Weights of a small transformer language model: rotary positions, skips across layers.
Each number is 128 + 32 x the weight over the matrix's rms, rounded and kept within 0 to 255. Layers, rows and columns count from 0. Numbers have three digits each.

# layer 4 MLP down, 96x384, rms 0.129, rows 0-95, columns 320-383
147151167141181206109183124143100122167175182143193175084134132076128154138088112175123166151132114125169102176186037169082139141218124099130155065117149240128101207121106146113134150158120119
171153116090143150109105114105105177092127151086121121148118141121115184124132185189136155145107114155131125143135116150136138133093168162160113171176164158221146149166183084136133142138138138
110146119133080123150087137143195162137189111143161112196068133141129120067173188175148138110139212122103133130109137169112148086082157134121117149227148079164148116142143119154123147151176123
138168144167139085133104086157114138164104145067099147114172073132146142127142121090128073086137142123113184132139076124144165170129184067177080132163090121095154101079130097123147103108192119
153079091131126074126165097116191149099163165143114085081097063119107095100098126134141099123118121100151154193110176149106105081102140138078102134133176100109177105138154146190157153121178109
120080075100093130062178146134129101102150069116079100159148128168121144108153085081147073064169106173132147057059171157108138098165146118121163151143052089149194101124152141121108177131114192
129135110058117129127172090087129122097118113115192132153114168142151090095119175137132136121099222152147130132141132141138111095143126153143164154101134158133190122136183134140147222146146165
117039134159125120129103093115100165122189127179080155151153144136122155119122113095075066098115087173099111136118036116124147157096204103144120182154132099098116103117245175102118127108127165
188117083118151116176136122146142146145103124111130180127098106110091088135119177159133114145098114127166169104178136139160129095140128119142145137049134062141166145057132106140147101096129074
114077103143081150122143148145153089157099118184118100177143165160117166164148147137134118116118113134091111189150083123096089154146134131093106147157115121079151131149116122091160134142154137
137162167095114089137106092111131105112086189148119114117103118102146191143113180103095130198092140150145111161112154185109083110118125160154137180201109150116090125144188072114177142139155200
122100105188169125130143133078139186132133136071053158154129118082146114153154106109068208129147190150121098143116183146145244144183170133109131100171191169170089097165078104138167094124119101
119076079171111135138115149119135144127132139145164110085129121104070184189096192134172132108097154097115168135138162167094095073089037143137109192090131107139143107111108127135114104075144157
154137132168101169068114151077099129128158122137126120110089118110154109134126168089153123160165108095096153092159083121149096106095120121093136082145128145167185068162123152095105122161140131
159141054149157147160128113129202158123141114234181165119113128126197112123136185150129160167120159112150108165139123157144135103163117174095114094160177147145085147163170113112145093077121058
086125107140155106166100125065173080111121096179135093118066137106110131098062130080099104142152137075089097135128144110110131121112102107072131135169129100126103148149150129040090073089146131
108133130087161178129127171104113114153159118116125141129167215156118118128158136161157129087159103105133100145049140100132148127127153120145152160152121133104092153146143127148114131173155114
139141109092204147123132161094148101152125083080143132156169125151121109166190172144123133129143119147105132116158188202108143084112110108122167154175114148140118167193091119186145105135136088
117211134190151100133132128142157132175169177129196153127125145156183127097126127130032099144122116166104154164137142142145161141169113173113131131120108176033138139085157118186138119102197157
144183166189100091097166125110112140072089118152149135124083140114094112143108121112134155127140119063154120117072159174139102117080102108102115136203130137079102137097160139076117154119115122
146092124154107110141094177094096158152156146181149124107114116117148189144131133110110151068140083078162150101063150113153138143066116068116139156114129112094059180177120109150111091104198144
120139128082087091113103180140161133153163135101108165099060128123138069109072211133207017152093096118110137189173051190150094196189080125174097137146088172124121096138115191132097140165109134
153132087183101101117117153098128159096134115193120120160155161175100165169159090139102136119150057183092173160116111102150103179103116126156157103142141090100127116182123120204171141113141107
127162120073127098149111118165079126099136173147137159129146070129154119132072108091172138122132094142133124089153130134107096165156112142151099097081069123097164106084136115154146111102177093
146176119075151166163131072121096109092161203151121102080115121072104095113149140141081111184103188150111196134151131073113149120106162147143096099130124173149164089123110058138145086094095107
061106162113185129104107084155146158168062066116125108118056125074049053121122101154183138084091118133108111145171147155136104091098044126128144128101129074153145184168174153069144176133122101
101133189102095123084151115166092135130089137098064131127136127127118112118098078155088122157091114117116132086133153132131124143113132173148148084123097176080124115145122092118100154145089136
091184095137108137121110148112096133090125166088144143115110136159158130125122131120105112145146181151099116153103120119125115139121093086136135110106121146099162144132158113157128087115143072
209072169136099138215120164115126094144160193169140161150149138119136161157212146146146077094169121149095088094089138111116162157133105142119154121210098092132092147165148079135119148156125103
172106155179114141113133115123131176181173119087099118141089117108155174098106111156146174102092106183140144171125151173062160123095120134142154123114175080090141130133104111168104141180080178
057120163108168122130097092132127194108101113135110079105114133111085114149098156188138172049086176173155085168165187127157138099195115158135153124091154108131131121124092129135171101082154100
096095104146138156119120149090122102115180102146168141126176106175159121104150094155066120162092152148155142108139055080147123054085129192104097082151120150150133161104061128141142117182145180
116173201065158114150109181157066107128104160142113116186135152094104128163112163174180093145183072163115079140150168167185108121085119154181109196097103109193134176078150130138089096183108150
124130122110146136128138126123120115117036126180155141106131150140068129129119088147125190112087149095122152157126134127159083127123128160122071115103134164113155057104118164110123087090122110
124096143092098126110132136058120050158186140142089142188112100118115089106141129111062103088135200073092121160070024111132143136063091140158167182131148172109115143058155095147122147135093137
105143148102119145066113133151133148161127097161177112184146087072139161101118153162177152158076128138090158120123132173134121143113199157080142082069118080109124147070085119149169117121089070
103149128089117137084109153105105100115178111126147197123123074106117127145139121120085088163171092128114127170159112107092145134131121095129079156111172117116124142098117097127093139084064171
125213167159105118127098185088140107178084165146170090083095146093192141093217139058125170098139122070168172136085111157157131149113106171116062126083110119118139173094141151146080126105094108
067075116112129097101168080079151135134099115139109096113124136112146119102112131136114104130107105188127122145100164184157121137128133076141149097089126118148115110118143115139073186117082067
110152124171144153115111086104147144110070137137072153083080133104126140132072163147126124179111100135141151076155150126146189104151071147083144103103118075173157111145172174059112165114132056
085117106150145157150104169122085126154183157127091085139133148136086155129180124073100125088091180139087107120122141092122135150092156109136111138143142106130097133127131142166120152190095207
104125191154108136140151130137123109159135138163095152146173126167135093054123110124091120127143112160107074164091095088106145146147127121070135134137109169092142165131057137128115157139079176
103104161123132098135075181149088130121149106157114159104134083136142187088086104116168121053156109108133168172075152075091109186120121158114165136146123131147087079131110129105135126107141124
116184150102080099138179095127117110104093115079145141178149123112049054147106089083113093152123058070131152066105174131129118111155150159135108110135073142124099104145093148150114124148131110
193119123115084115068069146100115127126101102168185100150131127151127152138113077194165082127115072118164070077113155137078106114129071164140120181140123061116113145096134153123158132124130134
134083180145111123081084116098137181080081125158120143100132153157130106156126169128126098141077093132133129125133150139188126087146121089135090131134073182083152094130123117115185118126175100
091185075052133144062139096111167111131139086145162148142115150107183183117118153121121056119131144121131206132152103165155093058066118124110103199117146131124098149079163092183120118111171130
143166085151141097113121137151152160166143143143157118176104080163115154078138118105125148174120142170156090173088103171161148139060127132136150096142129174132106137167091122158121091141122132
077161116148179131120113125162160114118122105137138167148141145209142091131108158199112145139194188150133157166107052086107103129139082142132146137099130140137156111103125133150155141094157149
091109175081092119126054172146135154133117157149079115167183125190149118086131084108163111126118111083152160108083138133139142116121148144176096152109153136146153137151111106113172111176144159
155098180117124141129133050121163133131104148135139126108170122130172158061068113139051091158102044133170167149077090101137148075143154129129112134118150152113103159123044137134185145153147126
148132137130134076082161150128124106138110101091169173082110148143087083116155056157156130082162056208150133097104111142107120175092163116113101095109135121113147159112186125115134131118111139
145183210097112105164123096118143112140093155114138136156089135119133127090127155118145185180129145083144114110138177149169116121096088060119159142082160092163123152096174134121160114137131118
163114127101108114130200099123110119136123197094112124179119072115045118138151119058086060067119146112128187097146083088080040128105127154091164146140065145082120162120123107089100171114110098
137097093133156171124129113117069152091104149092185186116137085084119142125085145153098144059152162080131129189140103096148189115129150047129078150115144150108115173119142158090109112104100158
119143169134179143118196105121110111139109173061079168123114120172103117133116106163126095124165112145143125183145077113114100116106064180147151078055112146134127156129111116134111234119141134
170162139211139173145063173152127154127121110155102127158137163183107164079143126108084109137146062162107161148082177110113139161159083145109119113120098097126117147180090142127120160106154113
132160194081149153137166110172156099132115161046118086062083104101098115072095159147136136138142109136179083075101096109121153148140152097122125107138150161104106195100095069123141142106110133
074126094182141074115121093110123147125184121172160122112186137139102172155139152181110131106099168156105152140153112121138109137180152147038202139156079129083074122150152138129103181143136148
143116123116148097209099116165137091115110117131136124221126166154162156114177144128080078172072090156104105131061117183162146132099108108174144150198116138166180080088141087144095123136088101
117102118146084142092164099165133112114154139122136132111143101153146093115144111162132136087081129159136132159132082117124086172117140151128121113028063135112159110064083116119139162131090164
138118164101101071125097145073122177143154175123144116146216105101130110159105098168141116153112121140130143123124156134157126126168173080136113077163200152176150129066155134129119112139126141
093106158120124162136115134145180079147144161149164161114114111085106104077138096131137115134122115124154087194156069116155126148117105103148081123097083201163104080144140123135150155124062127
129183127136128146113098139159116112134172159102081141083115138115139160113151183063129142151128129098168162145143119134118095121111152161121162116164087116138115087148142150096158146079160133
117125134139149115118091171127112122119106099131112131109155094098182163137157117143126098122150118169171110159127102170096136135154096164102190120166132087159104133073097176119134135124133128
121129085077141162005144085147144149037120126109082095172135148114106127198159103150142208122130113095049143130092093119120162117139105080131120121126185107185137072147091137127140080113116120
107137153120164105116098109165137123147115163130120213124122149106125166141125171099122138148070090131186128083126137135086147152148054156115128158150092092079184104124166138131095127103163155
093129038094125096111118163093104135074092129071148109136137076058147123157070124098144153156108167195074145156183150200143120122064133133120151123083105158073156109102186162133183072092149094
152161122173188182127215132111079107132189126123214145131184091158130133128119132122117155122137188121160160144155148072123186151062197141096121135117120092148115176173110155141140197148095131
129114113087070022083117198107096154118083030100155157143140110085133048149101156062190122140104103084072145148170138157157150141079180093122093168077058116148124116134092150130156098111173139
063140133152164121143179151145144144144127158151113149145093157140201111148151113113089139114140142085073119141169105123066108126193115151070131069152098188143163133082131105149086109092145095
129118159123121183168107122136155120122121144114100038129115162097107101124162100140118100163103120102096177106137157175139076073153125104125145106079115083169086153181084150067166102175114099
122131123123147085140165073142168123100131105151140153163209141113144133125132076135110139125126137204148095184138171122126153153164183129084191095086141089139135109055156171206105151134118070
112097066087139145134187147114130135111124122130179066158150179118112126125132161101144195100083140087105104131112144134136132133148101116128103126098086102145115154126098095135180043084122110
072116082141142107099153116115133137094086147114108127136142084100164145163125043104093147138149083123056157081173120143152153133120144118135138160168129186116119112171131155138159099156138144
132040126123130157158149128147121062091171130133106100085094152168129205085121091134136073121185127102148145131136160100175079144131074200162201184141133087099128112162142204107125186092157144
127156158133172134166086125102115157130146131140138131109089122110175140149121107177161113134164099074149116176106130114121121156117138180078144119130111117125119122137127141180152148099135134
127133137180106154197122162106082082138168123159112118154158132180145143129130133153093136031132138108196149098117162087092123108151208200138167147067102089125130192106123169166082159205100167
179144145117115148129156147140126100119135124103138102209049115123140093121138132173100072083123133125136123144087153134133124138133144151141123155149085134101125113143134133124145132201102156
117132093117141118165156074123107128152094130093146089095161115200085085093121118142080123115106153161156080148151116162181187142118145103153117129135082144088205170108131147150164109090152148
136106167122123116158126109125151127125019126133120114172101111124155131171097159115152179124127138108142159196168159118145132095136132174153153194123077126152132138181142100123093134189157155
107166099146147068138074168090101086150175154093185087150129177131177143133149090216055156159040158125148125171139113140148098081095127121153105143067136131124083105132189139118119104142139165
135172132187140193159166152147130115100187128119167152111150164153101124131148153126122172171147179144066156128180085127108139123147110111170099149118142092195119156124187121152171111119140126
133092154182140110140094152159109154123129150144149127081109072122146163084123121176100134139153160140135119167130107142146171144145120108135174167097092092159111122103140130139112121088153117
107156046105179070090101103143089196117095143110079142103063121085139188169087119110128119053080118108148157151124077132103106141142114100094085117075136146172141081122141074118088071112153104
129224158118087098142128141143082098105160163143151143134132118095081111131049149078133109138103117084089099112136178133040051094153142133085152127087118137136157101117154137072150100115122127
119080198152132121168053120081172069164139098162154158129145111128143117114139104088117124145169047156104151052079150131054118157139134125078106186113112048129097139146124106173129148099132107
161103115090093140112110126111157176078110160119096104149186094137159159116212134108125207150087163140132127184117077164153167147124096163143133125133136118151190112106096162181172093169086149
150084133115083099061125122101128075134091118138093126104147096159094109090123146158155158116103146120081120161109143101133093160137200080108049181141151102130122138144081127049177139125142100
152137179151086170145186144168077068155107149143160121148133127097130141142127101125114123122131095156138124155124125125121161151126126131100160114103118109141035197104114155183109119164108149
127117116107131147072132116098099110082133138085160092093079137122104130224155075113128154123148151118079137126120111100106152113165112126171186090162205113171134136140156134136122148122119169
149108163125171144093099134128116105075105092106164129132148130104152183124191152108145120142140124146097185190172115143095106096139101126084126179137116152131184104144111078141147114107197097
105139152058148126125099083121117123136143146079109114144106138067071140089155136129156175131107149140187128140119128150123091108132078104091100192077140118192149136129180112151122109101177149
210147141044100139081110103094170127081073097136085145110159128116120114073128068130146121118136151109200112123116094171160139137203096143130130169182195119089137128152138113134146116162179123
134133087158129175098067151118110105098084081111166113124133103111055145133151162114137065148113154158088191103106154066125101138100112078115096189083106111132119161053086183094113073093134134
118181200100144128124184130138104138149089109117127098091170170141123136047166115149114154117155143140101116118135096152141135169129191162161155114094108129084045052139134105118140091180116162